python train.py --n_head=6 --tie_embeddings=true --parallel_block=false --init_std_down=0.00393 --beta1=0.9 --final_lr_fraction=0.03
Each number is 128 + 24 x the weight over its row's rms, rounded and kept within 0 to 255. Layers, rows and columns count from 0. Numbers have three digits each. The size before them is the row's rms in percent of the matrix's.

# layer 3 MLP up, 2304x576, rms 0.0216, rows 749-821, columns 384-479
066:123141149146077108138108115165115116130145154124130117166129092098065118105090133102102165147150122131073118143134130138139127083183141112115141126173114125140138096128083121156125127112102166066081168145147108152111123134112127124139091144117126135112104102135151104136106137147148110122
072:149123083138126167128088099077171173136096123137146116120112115087119150089143140146121104152147089130125137135108111111125139134160099125121124118094137100114183158126141088130130120140144152147147089092141115084125081108109078154107163137079185086124130186125123145131118098114151114126
097:125138114086102119141137136112096166126146143126122131130108169144138114150115143138127144142125126087148150098131169094121163112094117084164111193096137145099105153138159128115134129144147167161140109140140118126082119104151115091120133121144149065183122108125092123140121101111127150106
141:157141151111129075141113129143109131117120172122170129121127155119142114133112130132166151134123134153125111104123103130107144145097151117116120164122147129083113109163152121149098078104150130132126158107128130152114150099102155122122172160092177118146137096092138118114125138138100113137
123:122170145123106176123134111133164141127122139185126116114137139140096151136103129155130147102144162166143137100145051151113100104110120148170119124112138138093148113124183118122137142092111143136177138114114172126124100149121130111124124126109127101157138162123129145094142084136095164107
083:116102096084123144151096166097135127131092173096135120099163089140098118123160136127129118116146106081103168128141102126157136143093172108068103113135123128111140090137143158123151110140148085160098096131174143136142147122089115167108137146187143097150128161127139130132093108120121112144
115:149126170150118150146114135099116085100143121149063154094122120080126117113082149113155103129136134124118160121120112069154131138114098135144075151140095171105103133154141126129128118143126112083102159107163148135098130116132148150112137139125157135090135082131179067167116119159149136127
088:138118132100067085153094072113126147149120136117129168169118126087155104164073141154118126127151107143146170165163106153124141115122115086094114142157113140144125085123113118093144132162167168101110153122131141125141100175168141107115146119157133130153178157097146128134155139119120146153
064:123113095116115126122099115190132117158147140126119129116122128117127186154141120117112156129129130144149173173081092129149124139095049130085174122118111109138122101102087112104127126124078150121113094146139152149084151132128121115101150113116103156106141139105113097141133113166141125132
125:101155075162106105106136122138108116176135116068097119145158103110138174149100122139112145126165105151112163178107122102127128122124058168143121096155116140125085150201127132122127102149160098119134098146130160161177162136147105157145110126106110130111136136131126151122125153077121172135
067:092124117114115143127134135121126129131125092131075148108096109105115134102096110103119102118112146112183112099108136118173137124142125125124107102075112119155125140123118131191086153100169080142114115108123153175133142098149154138146153096137132092127122164123128124088127124159116106148
133:129128121145057160145147151143115116135136154125145135142172139090125117111089133139155144105181137127109134107195137103094139123097104072106135136131143135129132145118177142094128110148127126149133158114128121092128118160121086129147117127156132135131161145080120127120154114146109150104
075:112132131147132124134095148108149142111120094120176106087126130129169109132124110113106140117102106140127110140113091126156098121165146132167129117161160127150160140132117104128131130138136143106126115134113106115151123074102121136125117154142147125140136154120147113120129123119110090093
118:116140180143182080057143123148149112109104156115117101087155129146087136117171157119136153119122106129136128123106168119133172133124145069127125112113124165167167120104138132115109138129093074174119140132113147153123105109100092091135127119134181109155097119083065167123140095121114113135
138:159148132169174165089160127068102108139124137107102102134140160106093137124103144115105124135124132129135125126091108092146123120135133137161098168133151122105143114125144115069097084139106161146117133147107166158121084120169118100120112088115111136141098097097093138126144130164136145111
091:113143125127118121101159122119140178148077129100102132120128160100081137143105165174143179155122113177128121106132116125149141104090099143139136127159153138120114135153193117118098109145095105122162127122105153147132130120149140147162126128105148100142103157129128112116118179127104157101
059:123105129145134142135108116110117101153121131129104114130139108163121132141157168117139140136110092127126136124104157137087116146123127116104130088157168181128147056128105150121138124124074118125089174124084150109161113114112111108131120160126139145137158073072156145104135140141151143130
093:161119085116141074141110141116118137099106139127083116110138146155115141145117142122135140147122085104115147120155157106106117136099082113180145121098161167142163178151168131121150106160222140116134168144101090180149092146097107129116146127141124128109141106151141123147114138122140112156
127:145186150107097077128119153092134180145137089152131144123119162131132145136143144171129146121131143130117158118113103094140145149137159096157139117094125127125110152143134096095113114099160122144110100145121127154107151130111111124130139123164139137145132113111099090110111116107077151087
063:103145119142159123113152140120186147142091158163063162093131112129112102119118098180078141113130102140107114172086137116138128156111105114099103144141119127151143128141095137140069124075157157122102143143135138125130131151134132116135133119120121137137143084086139155112123099180122110117
067:067106122101146100128204135155134116157153109130142113115130138117119119138099139116134144168106139083133103113127171117123096157097131147156142125132109174188194119139149124150088135142163117150127163105150104105103132109140120113117112114133115104129116135123152108080124123179121118118
053:096074171109099151117139089103144089102107112112146123116120129124145146137121111166138156132102125119144142105101147132148110122121109125135148168136109127136138121113130131109097104130069148162111132135115126182142117087154120112122083151153120071110078112121124191123104129151166111090
064:144149157148140122097123144161079136130125158131147130145130143122133165137065108132073131136128080099094101141126145133152129138144146153124136112116123123115146122179117134107120161150142125127110166144157125128162143099139162086129101114086133155108087079171182151163111086112122143137
109:165154104153141152113163128130144174131129140093094079127092119117139096104158107159092134105178092208070130120110133127159183127136130134143148164135148160094173113121139111098112129147161151124117152137140147104143144143137130128145161140124117122131122103108121124125125103132137129130
125:118139090116133145182109134109129115090136091101103129133134136143107168135086138113146127125137124126157160126109138119122147122156144095097116124140128100091105147133127131097132130116096126104153093095129134126132147137141174140113111144122115109110117141123107124120105155116158086109
096:125168135134110146167132157094157117145111115155116144117147169110072123108098155136164156154173156191117133097135132142156115092126141118145131140168133121088110105154171145111139079094119114105115114136105175128116110147121149119123141128168144130200122166111118144106109153100123189114
113:145142128099071083149099157135119130113154078108104127138143122129087099151111111097119137161133121120161120104148135127122130131124106151119141153131115165121107126119135130125114091122089100059177153121111145080141129160160151104118120115150121166170112156139113074146130141081117126117
088:094105139155131115148143125125155160125153132088120121131110145156101099141122153160137131109162147133141098101175149170078067125093123149106117159139120127121137126145099102086122145154177169167141161132146160106099136087133130107137164169135122144144141084170152132134123117150119130139
118:123147119163106139160118158078138110149095133127092092124166138140102155109147127125137145117157134144145114138156079108155136106125143134121144106106138128067141135151148143131103150161128106130151124135106127148133173135089141139107100139153129117131097148141129129094128139099159122147
148:095120139126150136137169116110088168126116080155105111131126162136111140111114106109142115145161137093100173130127154106121124082150120133166155128161157164116146111130142157134121091126135096133147116109110114131101107168120151121118127099125139094170074136136103142073110111086138140080
068:134124167146166097108093147107095157136119127129087140122141088130102114123146124107124104119137159122175091124125083136123139114124092145088096133145088129143141112148153139158114116122153131140119174106089142142121117122114141148170088121176133159141157138086191095118142167104116102115
081:125141141113133127112131107120099089141130106101135192131145138145146112165141110151167182169117141098142130110130147154165155076182135090128123114140127103142154069124073140160164153116112156112173088146133117148138138183133108140171109143150137106174125158121106073126089114167099183140
129:114146137118067121160110173120114135138160101127089123095071141123122135129108108148159126145136132144118138116198120093114154099156122122150142110134112099119155109112181136121121134134134153142128107080138118143113125153143128170122125148118148104131125094123152105140060131107135151105
062:145145164182138119115117129140125157131108119122141148092151140150152120081121168150170110150152163125103065185145140131113156096129140120113129111111117130126128098159154120129142152144104111119136173148144110178123123092120142157167134147085148128128168148151149136098124157160105127140
066:117160139167111140158183135099143172130167097106119135188123110127135145110111142120145148135106122111107122123099163071122171128136166111132138126120108140079172109178147093136106123143133143121115127079150125149104137147130138131071105152092185145123096112125149117123118100065081187116
086:096160207101159137127098139132110145104108093145157127092127123105123104145178136143163130155157144123120156088112094092107168124100099186157121115159120153151107151186133152126117142163117133167156137161121132120123122111131113160159121108137096160112141114141088127099114118123157136108
062:066140076130115111115125115126120120198176154138169135158151157139123106109107088131125145118161128126134174114103114095141151154106116155138128145122164148140120148166144134144153100134148131105157125139144130144117126136131106126106131140102123158114099149131104146138155164133099123141
070:156157147070136130103129113146072171134154106126138163132138125146139143116157141163138137157135150132127109165129172111119118071116109119140114116126116137106146137160109138121092076138146112151094132108099131171151164122138135068149134134117144137145117141110152136111169097121081124082
081:160098107126129130089122124150115145123146138132103131131112124141117145117126141138146147130123145133122152116103117120183119135194150121133110122161139105140143123120115131103136117115126086123124101119131153104101114145100138104100145115132129097133104145145128124100122185118119114160
076:081159094108116128156155094119076115152117139146154119109136129119134119148117110160124123127133085125105102148139127171107112150149119106117121139151105108153126193154142114128117142185159125145100075147136168111186078125121175135099138128155087111148138132141148154107187113138098132145
068:117172142108153134099135083145122117141113140111163118121096138109148138169132150101148122116131150155134161093131128131190174133104149137161149104141082096152104141147156142123088137142153140115170113157104127168150148105109129142118135130102117093101116119107156127136096134158117151125
087:106120139111177096114132114088121115138083140109086143158181106152141109130155131137155117167135140156123123090142135128141175130158163126151147121180138107130138106141125135091085116076153106134154118121125121122153139138103122150163125155127150153165132161146123104107098157128104087090
138:116109150115149114192145177124109164120141136145108174137121153113116134116157164099171164135120133108123143084153108116099144115130141074103119121140094144128136131132130118117126125071166133177132133117145122176121106155138146146141165172119104110124147116154143080127094149121116154134
149:136115146088154117139126191082155131104107107140101137112114186128100094122131143135184155131185124096132103113143098156112150149099137132129145113146152099108126093100132125119098110110153125109104120122101116162112123179127147125127145105125101127137146120107062111119147130130149157101
067:110151113114082088110138130161167105115116158069115129133141135121155117132089154102172174123124161128138147144080132157159113112127156138141138113114164128104155112142174121170129151114111125089097126141128139146078097139175129153159149129146134126120181137131151126122131117114137123121
084:175102113123135138104153121153136149142148137130104089111163165147187123147130143116147137114162145178156144182120130153116130141125108131097130160109125130110130081149149131118157114172135110121100104123149149103147160125140117111136133138136123122148123138110146147138157040132107129096
136:166135109150123131153128160118120165150132145135140161103128118157138159113100133135101123156154124156159132079116120128148112193063141097144181119153159137102121143147138098151092151108109120135144119099148197148107101154087142127115110135130135107139119143119165166093111163131100111122
083:103156076136130130160110119116170155117109072128117153099124141153135093114117118203139120157146104113110174129109142131065152109162121111135134117142122167075125105113120101081182099119149131108182125147154098106145159129097101134126131148105117137172106146097130113126103121127080129151
115:149129118094097099090119155159108133101106118040124155092081121147148114170103110131157144118127155120152125129128145138116146120126087080126153173131153121112151164175099096160116132089079139126146081132093178133125151193138153147123117097141136118100125114145159130124123180103122124124
105:113134091165154142103155139131130140137139112134119105166121136154107146133102126134107133127165154145100152098151131108144068086099090173154124128156118118117119169106134137114133129168165129111127084131126155078117138091133131117171129146120150165135161134093158188119178138126088164134
114:170146104145129151154091134105097108080091088108144117093141143117105138104090125117159135152145105111131176132096167133074125113128122112147112114121122135136107129122153099143120143119124147145117084138110149121119129146127105099136120145178105117123110116117123127153114187126142141138
128:142106106153135110154083146110125077104123097087097155133114159126117133107125143133116124113185116125116101122112099110132155131133122106158143149161133113121105112158148188127075113131121102154131120185114090146132139159117172181092140103149174123137132106126123162084126088165136108136
117:079175108150148139122150149180170112143155142121175088135135123069119144146129160119116164143139133099138157133163139142130149117099099164142118144165168143148188089082136180103089119115135122141132139150096122109138097139110162129142090140112112112149129142130100110083127108108118130167
079:097113163133161123122123110146123131100124094133121130114147097139145140135138145106148116118152132137148115163148116166107107158174139129192134115122181103153104170129103125102116167123139100116165151114149176108114135120076149125112124144060094088104135068125135168152072126122112138119
070:088112159183142111132122134112154121103090119134142127142158143138167106117125161119159098115137151127122106144141149116085142110136118092145099140121146142148160121138124140104155119122077134092132144127104142175132094101116129141162113121127148157105152147110167080116121182163132160107
118:142158114138164085164110157161095159160115098064141145121184105121134173179116126139131148149111174102131113123136123129111157147144116140127094117106144125157193161114127183112137128162125120104119127110134112141110135153137143136125139129142147074071129162117166116127108162087115118141
118:098142128131122127136130147095098113134084090135104150126136120148151125120132124177115147137154095175146107138169162153099169127130092130147128128108087153123131108101129162132112138099134129136155139138144131116085096156101134108085120145146135120104140130110147096137160198117087168108
104:136134206162139114130120196130114117104131140094095171148148164123120122123139125110183144148108154102099071137118106130144102107083119137130149136143099102135162149108135124128102108110089114113118100135123121182127102129115100131077145173110133096139144107127150137128126136119165120126
126:115148148128058109133106167105131149096109110087118158135159140127119148141119133126148155166156111114138137130143142104114142141057163125173097077100170130141128113126154152083139124132094113137112095117105111135127160162148097129103123139124133114191085123107115124103143113162130081091
066:139148170121157148134131154115141172114091107135151147126114127084099113104100184125090138178131129117077116102118117122146175104118126130120121107157147115121113129154163150139163168146116139124168155146137122095124124176102131107162119170131096122134121153136111142121131114146100148140
094:107179135153144124132139164099118142129136135089086158108142171121092139147098144151170159145151105134109161105114117100131138127133137078147129125163141153119154116147149130099125099134131100073168099117118179140090136134100140135143145132145151124178126117137128110104122167087108122136
065:135105140155113120114133106123170143136110126090093148046108157133108126153126139162151174110120170178085134144146131128114114160152096123171150118111099126113098160121112107070134149114088126131149119165127167157119117111129135110147151094127089150128152123121125158090118175077095111130
106:073127140130121116112136159148095144114133077128111138100148085126106159138098101168123109122132096148127160147155120098158127099156150122092101129122123132111131118137101135156142103133168105114127114170117094100146076136120114127136141094120154143156111170099128117142107109108114131103
065:092139141126159165147165103099088088157135170100135142176094128126110135069122126172155129132114097124148122143104120118090094124111109114135132123135127156117171132174164126124110117170095161110167144056180116136148113106112122154120097146154123143139097055119149115138091110127124131149
123:175128129099149126138110101169089128134143121099078119114078130117103124084110167171101124143162168152111112096136147150138123136149167111101092164131078158094114117127133121152133092142128161111191139123095117115089129119151132146112176114061118103113107139153125122161086134065113110131
075:114143118177138099150128134125145108128111138141144133142157116118103132129177101107150154129122143132160103130153125127140061148096065093163139131118142102111125130109129170134138114162095129181095122155133118113086122133113105156105119150108184099117121100149128114147112142121097136176
086:140144113148124096150116149132106094103124097132107134121107117126102156127131102131096124128100139116142148101138098123110150124163142134152109185127133121130162138137183155098166102154095161122138160096125101144114157117120111109116149158071156133151118086163155104143110121157134121132
065:161156160115128171127150103128121075136125138120138146112158129124144117152133120114144133157099133108155142137141119107114120115128142124115167131124127146168106144153125121092102102163121140127116102146131153132151124115073127146146134105153117166115119085150126152136125137122127103126
076:147161095175084124124121117168124165136077124133124124142125136114105116134132119109090125127107177125137123153135137110090127120158131065083157105111122138129185098158146133127143093131100135119158146132096081153152163139134094123084124103157110081104141118134131144121089150165110108125
131:140129134144111125142131125161115104096083133131164173092161185117114142113105137135133130113142095107156112089123136169172116173120103135164171136144153161095100098126120146135131141087122117111133099140142169151102105092080156138074112149135142129091094160113100143072176118119162115135
072:069178122127151144130107159146131137139130131146143100126171084118142141124125110168118109134128092155145164119122079118102109142101146151131139164092113157073123106134105143147107090160129144146104057145136135100104114103133100131109098133153119109101128139117139151108106149097108139110
148:127116105135111123143141123126118124143119115111119153139133116120062171122160118146145102143100112111141108132114140158145141135134147120107143156170092122121129117134112130125080101110135114126098123120124116143060138126129156181101091093159133136135120150118091103097160153126095121121
066:082134097084129112089177113132146172124133117115177125132094133088115115151101135146179124154128124118116123120102092131108141087174106104135145153123087153149150141123143134109147146125133095105135125139164122113136079177167143199133149132113193120112126160154129118132151167138142114147
# layer 3 MLP down (transposed), 2304x576, rms 0.0117, rows 749-820, columns 384-479
061:101126119126194154157115128134125129101130083110156125137106141148162122126147109148144091108104102086102147145125139126088122150120139150139099119104118101127104127141189146137103113116143143132144119129107208137123149152117103146138142124137125110135114107159182126123116114118072162101
066:140156140139106140161132126142082107151129187099124169109125129104138128082133083106142115135140103103149136142147149142125130178106135147117135093126121112174145108109090131088104150118148139094121153148129138167140140166103126116156109105141093184138110143136132117109184135153141133140
102:110171133166106101102089102167146142146120089107107127131158114139154169121131127116106122134102119162130107141148094115115132105126126123097134086156126127156147138112116139130140163115122101117125110118104124120159140115094117152129091093113118159125145150138143174121130106173180131107
133:125101166120132128093142147145138154064082118110097144166100124138109099128127120185116131106129144133078117073126105117118111143131108096121141135136140149145142106132141137108116157147109089140094112147145108149121163175106160131172118132118103110110147118119134097117125148123128130147
114:137150076110148144142087089070109131125087123110136108123122095163108116131081108091129138154107134135143088198134125113084118139132099104086145138116152176110097120115147162119139166161126163138142099163108157107137152148156118140113109127150154131192077138145149132154159133146125140150
079:104128158073122105157117121152142136144101073142143176127098152117135116156151123134141098153100116163169099098123130142150115144165086195177147109141082144168136158120097119117089115156123123103113129155133103111107128107135131133160137114136108147116111118140130136142155136137122161100
133:130142090115149153168120089181117127142097137139161125149159141172104104119129129146120138135058142082099123164108118141102132075129182163057150100106120136134111123125120116132105132112141133163159090151128142109129126100070089092174118141152141138147126122111065145118156122101126143107
083:080120086103170140110091165130127103116158107140140124135115117098135129096193160123157120119117100130139133101135129160118121122129101168130082140112106108142124134113128133132170142182133142103164117132129131125095136151066113138162109129144127159108136082145093161091152116121139118097
055:103114175120161128131154134125110102132108165132126084141114145141133121144107122133116103136132137090117124116160127123104097082168189086140098134158109130105111153127152158162128159116165129173133131112117147085133148139140176150122137161119097138147144110115096131131104140127117136160
116:140121178112130092138143100136135159145163148088162109102121135119133149108097178114136126142092144113119135142150129160159086182104146080099120147122164110157107106114149139128133131110130101108131154112155100177110144083169143146121134142079151069147113102150129118148152109149112137151
061:168138076142119088086110142039120090106120158171147146174132144166131164091117118174116136171129104154095139183128118122067178133132136099119121146125160165101117150144101090135124110098143145119146133146119129137110112129142167153120087117106152110130112119085157150162078141147085129128
145:152137136130121138185113077111151149142132103140129141141119127085151160118142130110135128183150093143106131138104133149129150122187107164108151108129114121099082117102136113149120130141151159072117144118144132105109147159100093098100188109152123121112137136142091126155085107141137097153
068:150147167120123118121112118110127132114119126177130132175109134135097100116092132141132115176141114087154129133167160128085107136115142120111100112102140148123138113105104150149139138119181195113116165124151143148093134127167130115128122127120115141096129134107106111138121184109134182171
119:139118071111146165144065156151149115116151137116179120156156108112107125106113086129113127096146147112142137117152110176140142109106141131104129174130145082113134148109118113146157187105139141112121106117111130132125116165151161162127127150130097129103121141152146110153146186125140101097
140:129148167150137171124128134123122137129116102109139085099113129088156156143074122112170088101091118119120126184094131107138104103108126103178156109094156096136143141152080093166110124109132148148089118145217108108104115139109134183099124166125133115109113114133156159122157159140113091138
153:111154137131152119106136135116153137130074129106129167099116184092084134156120148158150178147166170142125155093131133127140124118111102106148138156160122167114157112127169127120091102134147116096146104131134181123082133114109141138141137131125123092147130151119120136109123171103086137118
053:125149144131116125137141076120137123146148073138099140140111117142108089084154153124122120112135123129115114139155128088138142104141145131118121164141109142127109187149156097158067132111135106093128064140105120140132110151168095111128142110112103107134092127135124134097105136110107130119
094:084147119150137142150132089131168161153116125144176125129074096182105100119162107126105134142107110111165108127122133160134123168093115090102097125166100129160140122133109153187105123143101125125108120116135169092105144094153092109123118155131085113128141153104124140118142122114142079127
127:105130128122163134118089136132110087122101124166109114084136137132084111125137110105146106178161129134103136102134114167135074148064077143164156129160177172127169127159153099136107140131118125113131174091124104116115095112163139114133139131081104134142125088147139115162126144083104195134
057:143134126138093136136108088142131139150131120111132150124175145139125135150139102070139103126126156106113175089120165117115167127118132151154120146156122115107156116103112129144159099175073105144147121102122137116162131105136116142126130104111155118127113168146143098116132156099070110079
063:139127106160102123160073110092105147130118094106116139125143134152088148130127129149083114158103140120151163151129135106128138155141157114133118134148109107119123158101130156151197106119109120081113123118102150118147110166082163135128145146153128100124145113154139130172133108096096136100
042:108132109150144117135129122120112179105140152160097174118119140144161116128128117098092141128115138140091140103163086122065128128117085173105106130194136148111135109143132093104131113152132119125131117164130106096130135105137139123161168094100137164146124123173174090141173131135151150139
058:139083093121131141133102120177160099095092113177086170128129166129124132148151129143146127056112127137124147146159099100130104092135124084148121116096125125121117129115124142111129115101125118138116121099152139137108112119130169146116169127162120124106177129130105127148148178103128132183
103:150149127104173149176163096128161149088096176133143116118148164140146135159139173104151106131119111111100132117144100076096100169169123130122100143145116129138143129131118126143098091107112115130109142119154095146129131144114103121110082102136101124110113113061130142090091142171062137139
152:132142157142113107108158110111124101120090163159151131153152137134108106134185099129136143107118124142113113106087145147162144122094116152155173127138131151150156123100117139120133126131151124123114101161150143129094135145111139117128145105184118132112138121154139134140166093109119146139
136:122145136145129113135130142112154140139072150101116176108117168083076130150124149147165184156161147149143169101136122105148134112111110095140134139149131183104148128123156119128118105138124106119147101116144188138091140113112155141128154134142134108162121150113116114124125175095082135105
109:130136145086155134130137086126121137090078152127159142147106129169117088148125138107115134135129104136114131156102168179116163119134133128085084161128146139096142084113116153106159187121158146125127085127135128158157150138110116112109130160125153121151121110116080136134128088131161136148
087:134126149160134192119134092161118112140132147129140134131086100112159143145112136090118128154077122070170138111107113080153144123122143111122134116128125127124145149123149148126119126115112090133122156108139106145179135163125122133104131146142139137125110144131100097091096136112142169133
107:095104139072151108137104115173157109132092133121173163132135132141167132154164150163145069126153108137118148130132175142142107140128130109136127157096131120121132157149155092100149134131121094110125108133125141121129142142120110127187132097140111165139162131126146118124113092148110143138
136:136126134107121121052086128103110108105127156111121148116132123152136136123134138138107130133126141097137129061108150129141143157114136094135125143109098104159115113147167130125153150184136115108095097111117144145126105081134117115147138143122104122157100140129142086172136105118085143124
063:099135128143115122118138080101142149117127122142131125108131188120134178119094127128138130138135097155129159122122116135091114150095130140134146118083116115106133111084157110149136138123134135120087072088152107155120130165152125107127133165139082109104172106119118154129142138123134145118
077:133086123116171130136099160150187127076115152136144105104150151147118153110140122135099119090118089099108118145068072121134127192112110148157146135111124186117122161126159115118157096111160099157106109125135136094132144111148086102122097169154146130076134072131157140133152121107100084127
125:089117118160186134116135096110117099123120144127148175125108132191145144152126144106147129108124122071169150127153112105141098150136122148120127111135117113133141114192179123101130137096114112140122112112109072138091141124113143114106133135106098139121121181127127122096194126129113094146
055:137110116086117145169115134107112125121121137136112109159137116128113118095078098175167175086116108128179165122118149141123126122120147146135149096146103092134160162125102128146135128107112118112112123143118108141135130123139130133126104106165114109130149119144117130145142110100192119153
057:146096126159171136147101157156085115096122119131094117126077155124145128132118102121100140120114105142134114082142135151130108111124122156100145129113142093178088144105104094155133185144138112136126157148122164156146160120139103150148142153163160126159152107135144136107112128100141143098
083:148088126117132130114147108124144083153166179119155111116121143115131142122149134134147144138165113082095092140137138139136115089162115086107106113129175137108129105130122172131157137131144105107108096115110106118166123089127165163160119160118171132107106085121137142114096131144121135111
055:170149141122118127177150157151119151112111141096087102145108152116093143182111105116102138113146128131134119149185157133190112125123137144075130109131145144123125130120116143112134164113145099098166108137150145125122125133113164095098146105108147128123114122140107105130066133170116095136
066:147111107162125129115131118116134123132125149133090110109146101142135119152099098145128126079115135098118147129124119133121126156139136130127132122126147108126139149094105127138179138133074156110119127103094136074130106125127136174116164121126131123111145146169109091154065160109186124170
075:158164141169134096132091184152144145118079124134131158090146155161131042142134142112123122134136121125163129154164115117099126137076115162147110150095083148093121124104137173126115101131102132085119156158153094129167124154135087121148154110127118154137132112132143116157114163151147131099
071:157125123145172101065121164141165159153143139135090130114153129139095139146149147099143123142108172148125151110125129111142140111114129143136126114104157170145143076122094129101156126111096138114115178104099089166095105156187090120139145124098135122121144125124132112128031158146152136136
063:121126113174102137160155148081143151111159128134136123101139120111126129189117106143137139112161155112116136136122153106072096096162161085141125147125101107055120164109131143107116133108150166152097145147169131066127135176151105143130100129171111125135139121113140120123107124107139123159
081:155113071144118143163140132115150108092110124149143087168092153149130141122127121123128131117090147086118135151166112127159093113137087130134122083150167153142127121107108158130121150122132137110087138167143118132110144115146119122114095145134134101114124095132125157150102109093174129160
137:116130098123107117134120132145168094142112131150116144103117124110127102124124129115150100062127112108125081153138105085114137162147195111100129135118167101145100115104155125140145130125073154123166125134136099111154109156087146137144150133153149132102093122124133124140121088167125148079
161:129141133121136135123115140089155096116096139103125115124149139141126140108115123115080143147120146151098110079150106141151144134160112115163140138124132120137125165109149163112118086139146147129134115149090169161128117132109123080170142156129114161123146111114131122126176148154110141099
064:154145150114115156111192162114078131128147140146125082140144119138137152131149112150088090164127133104103078101136146109109109143115121157127103151139118139107152097138149137140137069163133135138131103144129127128198200128131136110127119102113112110149089127132142102126127135127104128069
073:147106165157108139159101151139120107132130121127111140150119089133132125101120110132135138104104153111126117104149132098068138144106146113119124112086056139129107152100083103125119144123114131156123107139146126129136133147120141146099106106113123125097175135153105094147126173096142085130
131:151170147132136128141184130127110178123129144120093143104098095087134152120101167118122125152123111185165147124138093167151146126114164095140132139091158089099140133133142104142164110130150135156130124093123159140160131126156149107151114150133140091102101122107141127147081124116099130180
071:160115140143155111166154134124147088109124162126172106122113123178076139097138130148119133057106143139148116136124091115185093154082090111115131112159130140171126120146153108121120163142134119125103143169061153156135111116130101141123156098142165122117146140118152124124145109130160108096
122:113125169171160147110139103073132112123167149145115071156144111116164139119137157138118105157113156154117124144126132182147104107128129147200146110119107116140118127134105164146137138129157136119113143141126109125138143168097119104136094140096139134183118117118106132068122095164143142142
106:098108121112102126144107154146123107128088142110170099076133112112118128138108132131157139107127133132143139133086132116113158121120139080082121129140118147126107105100151157148138072157083115132115146101110148209096108155167087122065132123121110139115104115156115071155111145131110118120
111:123113156176159141163120117128107131111148105128097160090102119122144081156183127122151133148118105118103080144134135117136151135120173145098130097136098141108139107122150159110123142123106128119078180116133115108127134133125147143143144134081142110144131135138125099087148125155133077116
124:121116178137120138162113120048111112095110145121120146112135137124165134147106126135115113146116134121134144126116146145158130128122104146115164111136134156119125124168143150114111165094175098126135151121109097135140155154156126116112159152106124108173135150114125107070116171096168121128
150:153118112131128150173086100080117147097111136119037169077154121151147128130125141107161127141092085106145121142108144118119109154163124116136137128099117123116115140137112078159168149135100152079089131116133156166093154111104110125160154131148134120115161114105149127175155183130131115131
077:145116136148153108132117139063099130154105152095171174129164147125074123158109089107123102153108135148150136051121129112115120127107135123109117164126174159178139102116129133141120120105124184118107094135131116123140143100178125138164125152140132133116147138090111152113178089110139147111
066:135115099147136147125114134161112155135176128111148157120088138127159157111122112094072129148115099096081118132161115162137126135105160125167151160103130127126105138138192067133057175136141141139113065139120113110130167149136116114113114169105097105164133093154156165125157101124133145140
120:103122124105119193093115124128146122139104128145102093128113136115143122088110127111160155139116121170138119124098175130097117099098109152128136145090132122119086128132156104121136151135146124150161160102132140106156136101108124139158162168158096150146115122166108129133160101134171111148
102:114129124126127151095167154118135162092104165128154140133153096153138156185129109135144115112097147130122151133115108083121100125125150140135112106169128146106100132100098132136152106134121113132118147152093115153112157099119129141093121142149110132105136146141119128122076145138108115083
096:116177091085103135116127112121137154144141087143107097150095081151153100144128149131124160110122127173156146139144102139116157140140176098094166128078102131108113107149145116124119133084141161124159113129158132135141161137167122137148092140152101146107060136180151111150119120167139131145
111:125103142128145088134117109169119110190091109130091118154108097168139118120121164094121160144186164163116114153076135119124126140118104162126170121102175126136143156083146127091149138155123112165129122148123147078165122129117147164154112121138177101107122124126138139155094143100145137192
060:170127108154119108125097139133119117130140145118138115140117115158123112151180076124204128162120074093181154127163109130114117126137125114139150110153136133121152109127061138122069119101106136077111146185142109168157127112133098173118136134134129130103131116122144150112115113134131130156
131:130143121127139120106147144108146132138091147096115150096124174086074132152111157163152169164168155158120141111146125122123143105116111095135124159157110157107174138112148134119099104123133111101151100142151189132076138127098151133134150130128138095137139133120129118102111184088091145106
058:187136150142172151134130128131110119138143162135112065121135143112160100159178145144098164133136135080158119130099117164121153080110115147136125102120107144119158103116118133166134124124152112125152127109129077121127087104123157097135131100121174117122118152118123127131138084116143085208
101:126101134138140131097133095108160140165116169111108104134134133131136180140119173135111095118120145141106158124148136168093148183101103180142129118129115124131150110113188126144167156127103112120151141130160111137148125137162120062124147127080138125132109141163134134127071101153119149117
058:135090155162150161145126141107126167124121148128114136096138143163114139129131123129110099107133148110117128132149148119173106133135122159125118098128132144113145094129068098161132124114134111108086099146119137141097150112139112087125175117153122124156119114134110130125148139128078168090
130:112146152109151127110123152079195154105119147167159176124121096189147108126168130131124144124126131162162150117129150170167125093161104144123137156117133123148133145114113151135120159129132213109124136164132105172094117131159135118129130108127130117116107143137114115160160118193153137120
073:140131140124105081132080112157083187165169095144106099134126139063126135150076143143125091106143120133102140128095141142152110133174120174156122105092164150179106109136126131133140133146112115136151062106133148118142118075099137110143113097162105135172121149138145167126115140179128117137
081:132154104123149129140137110187183149106112117145146164108128127120114100105148115150149098137145126148115137127136139090145104133104159169103130075128156133144109123096124140109131093122107127166109094146113184137159115119155134127117151119133098123110137132133088141101121145110154142138
059:089107156132120116120121144128131185121107172127088099083107131068130117151150129140049111125134115134107107152109147147115159152145171144137095123140149166111117155120130129143147135108105160140159113109095110138100129097210166076130119124127124147102096117093107117104118168136096132153
074:091117140134173126152119136124125129152127149149116159098095138112138167120120130134149140114108126100126175116082109136107109121119130182092136146126112099119144178105112131104156134129123132171141116089148131109174099089097102104154140166123087141139126157163110101162123154084099176117
147:112144140150146130123126139151133089157157169140155113110142086134113124130097144106136087098124118133121137119135110137096155094117170120122107143085108104171127148185114124135137133087128154176139177109134109171149118127135100125149143103120130082145156095145126122128146125112106122150
070:142113117140103105147146105143107123185086127118121171144131171112141144114135097146145112126123184112114128171147098149145101136136097108111132161149140137107115135125121131138127159150126111119123172119127104139152116156168122115142180057134092156118145127137124111131112135146112158152
151:136136126137116114077128124127137117144154127102123176101142125152104124179107131149152129135093161119119102093134105144125160144152144093141139161140109135130125090099113108143108095165143129163144152124118142117091131162147119216165101173124098109153151112161102126118117141083078159099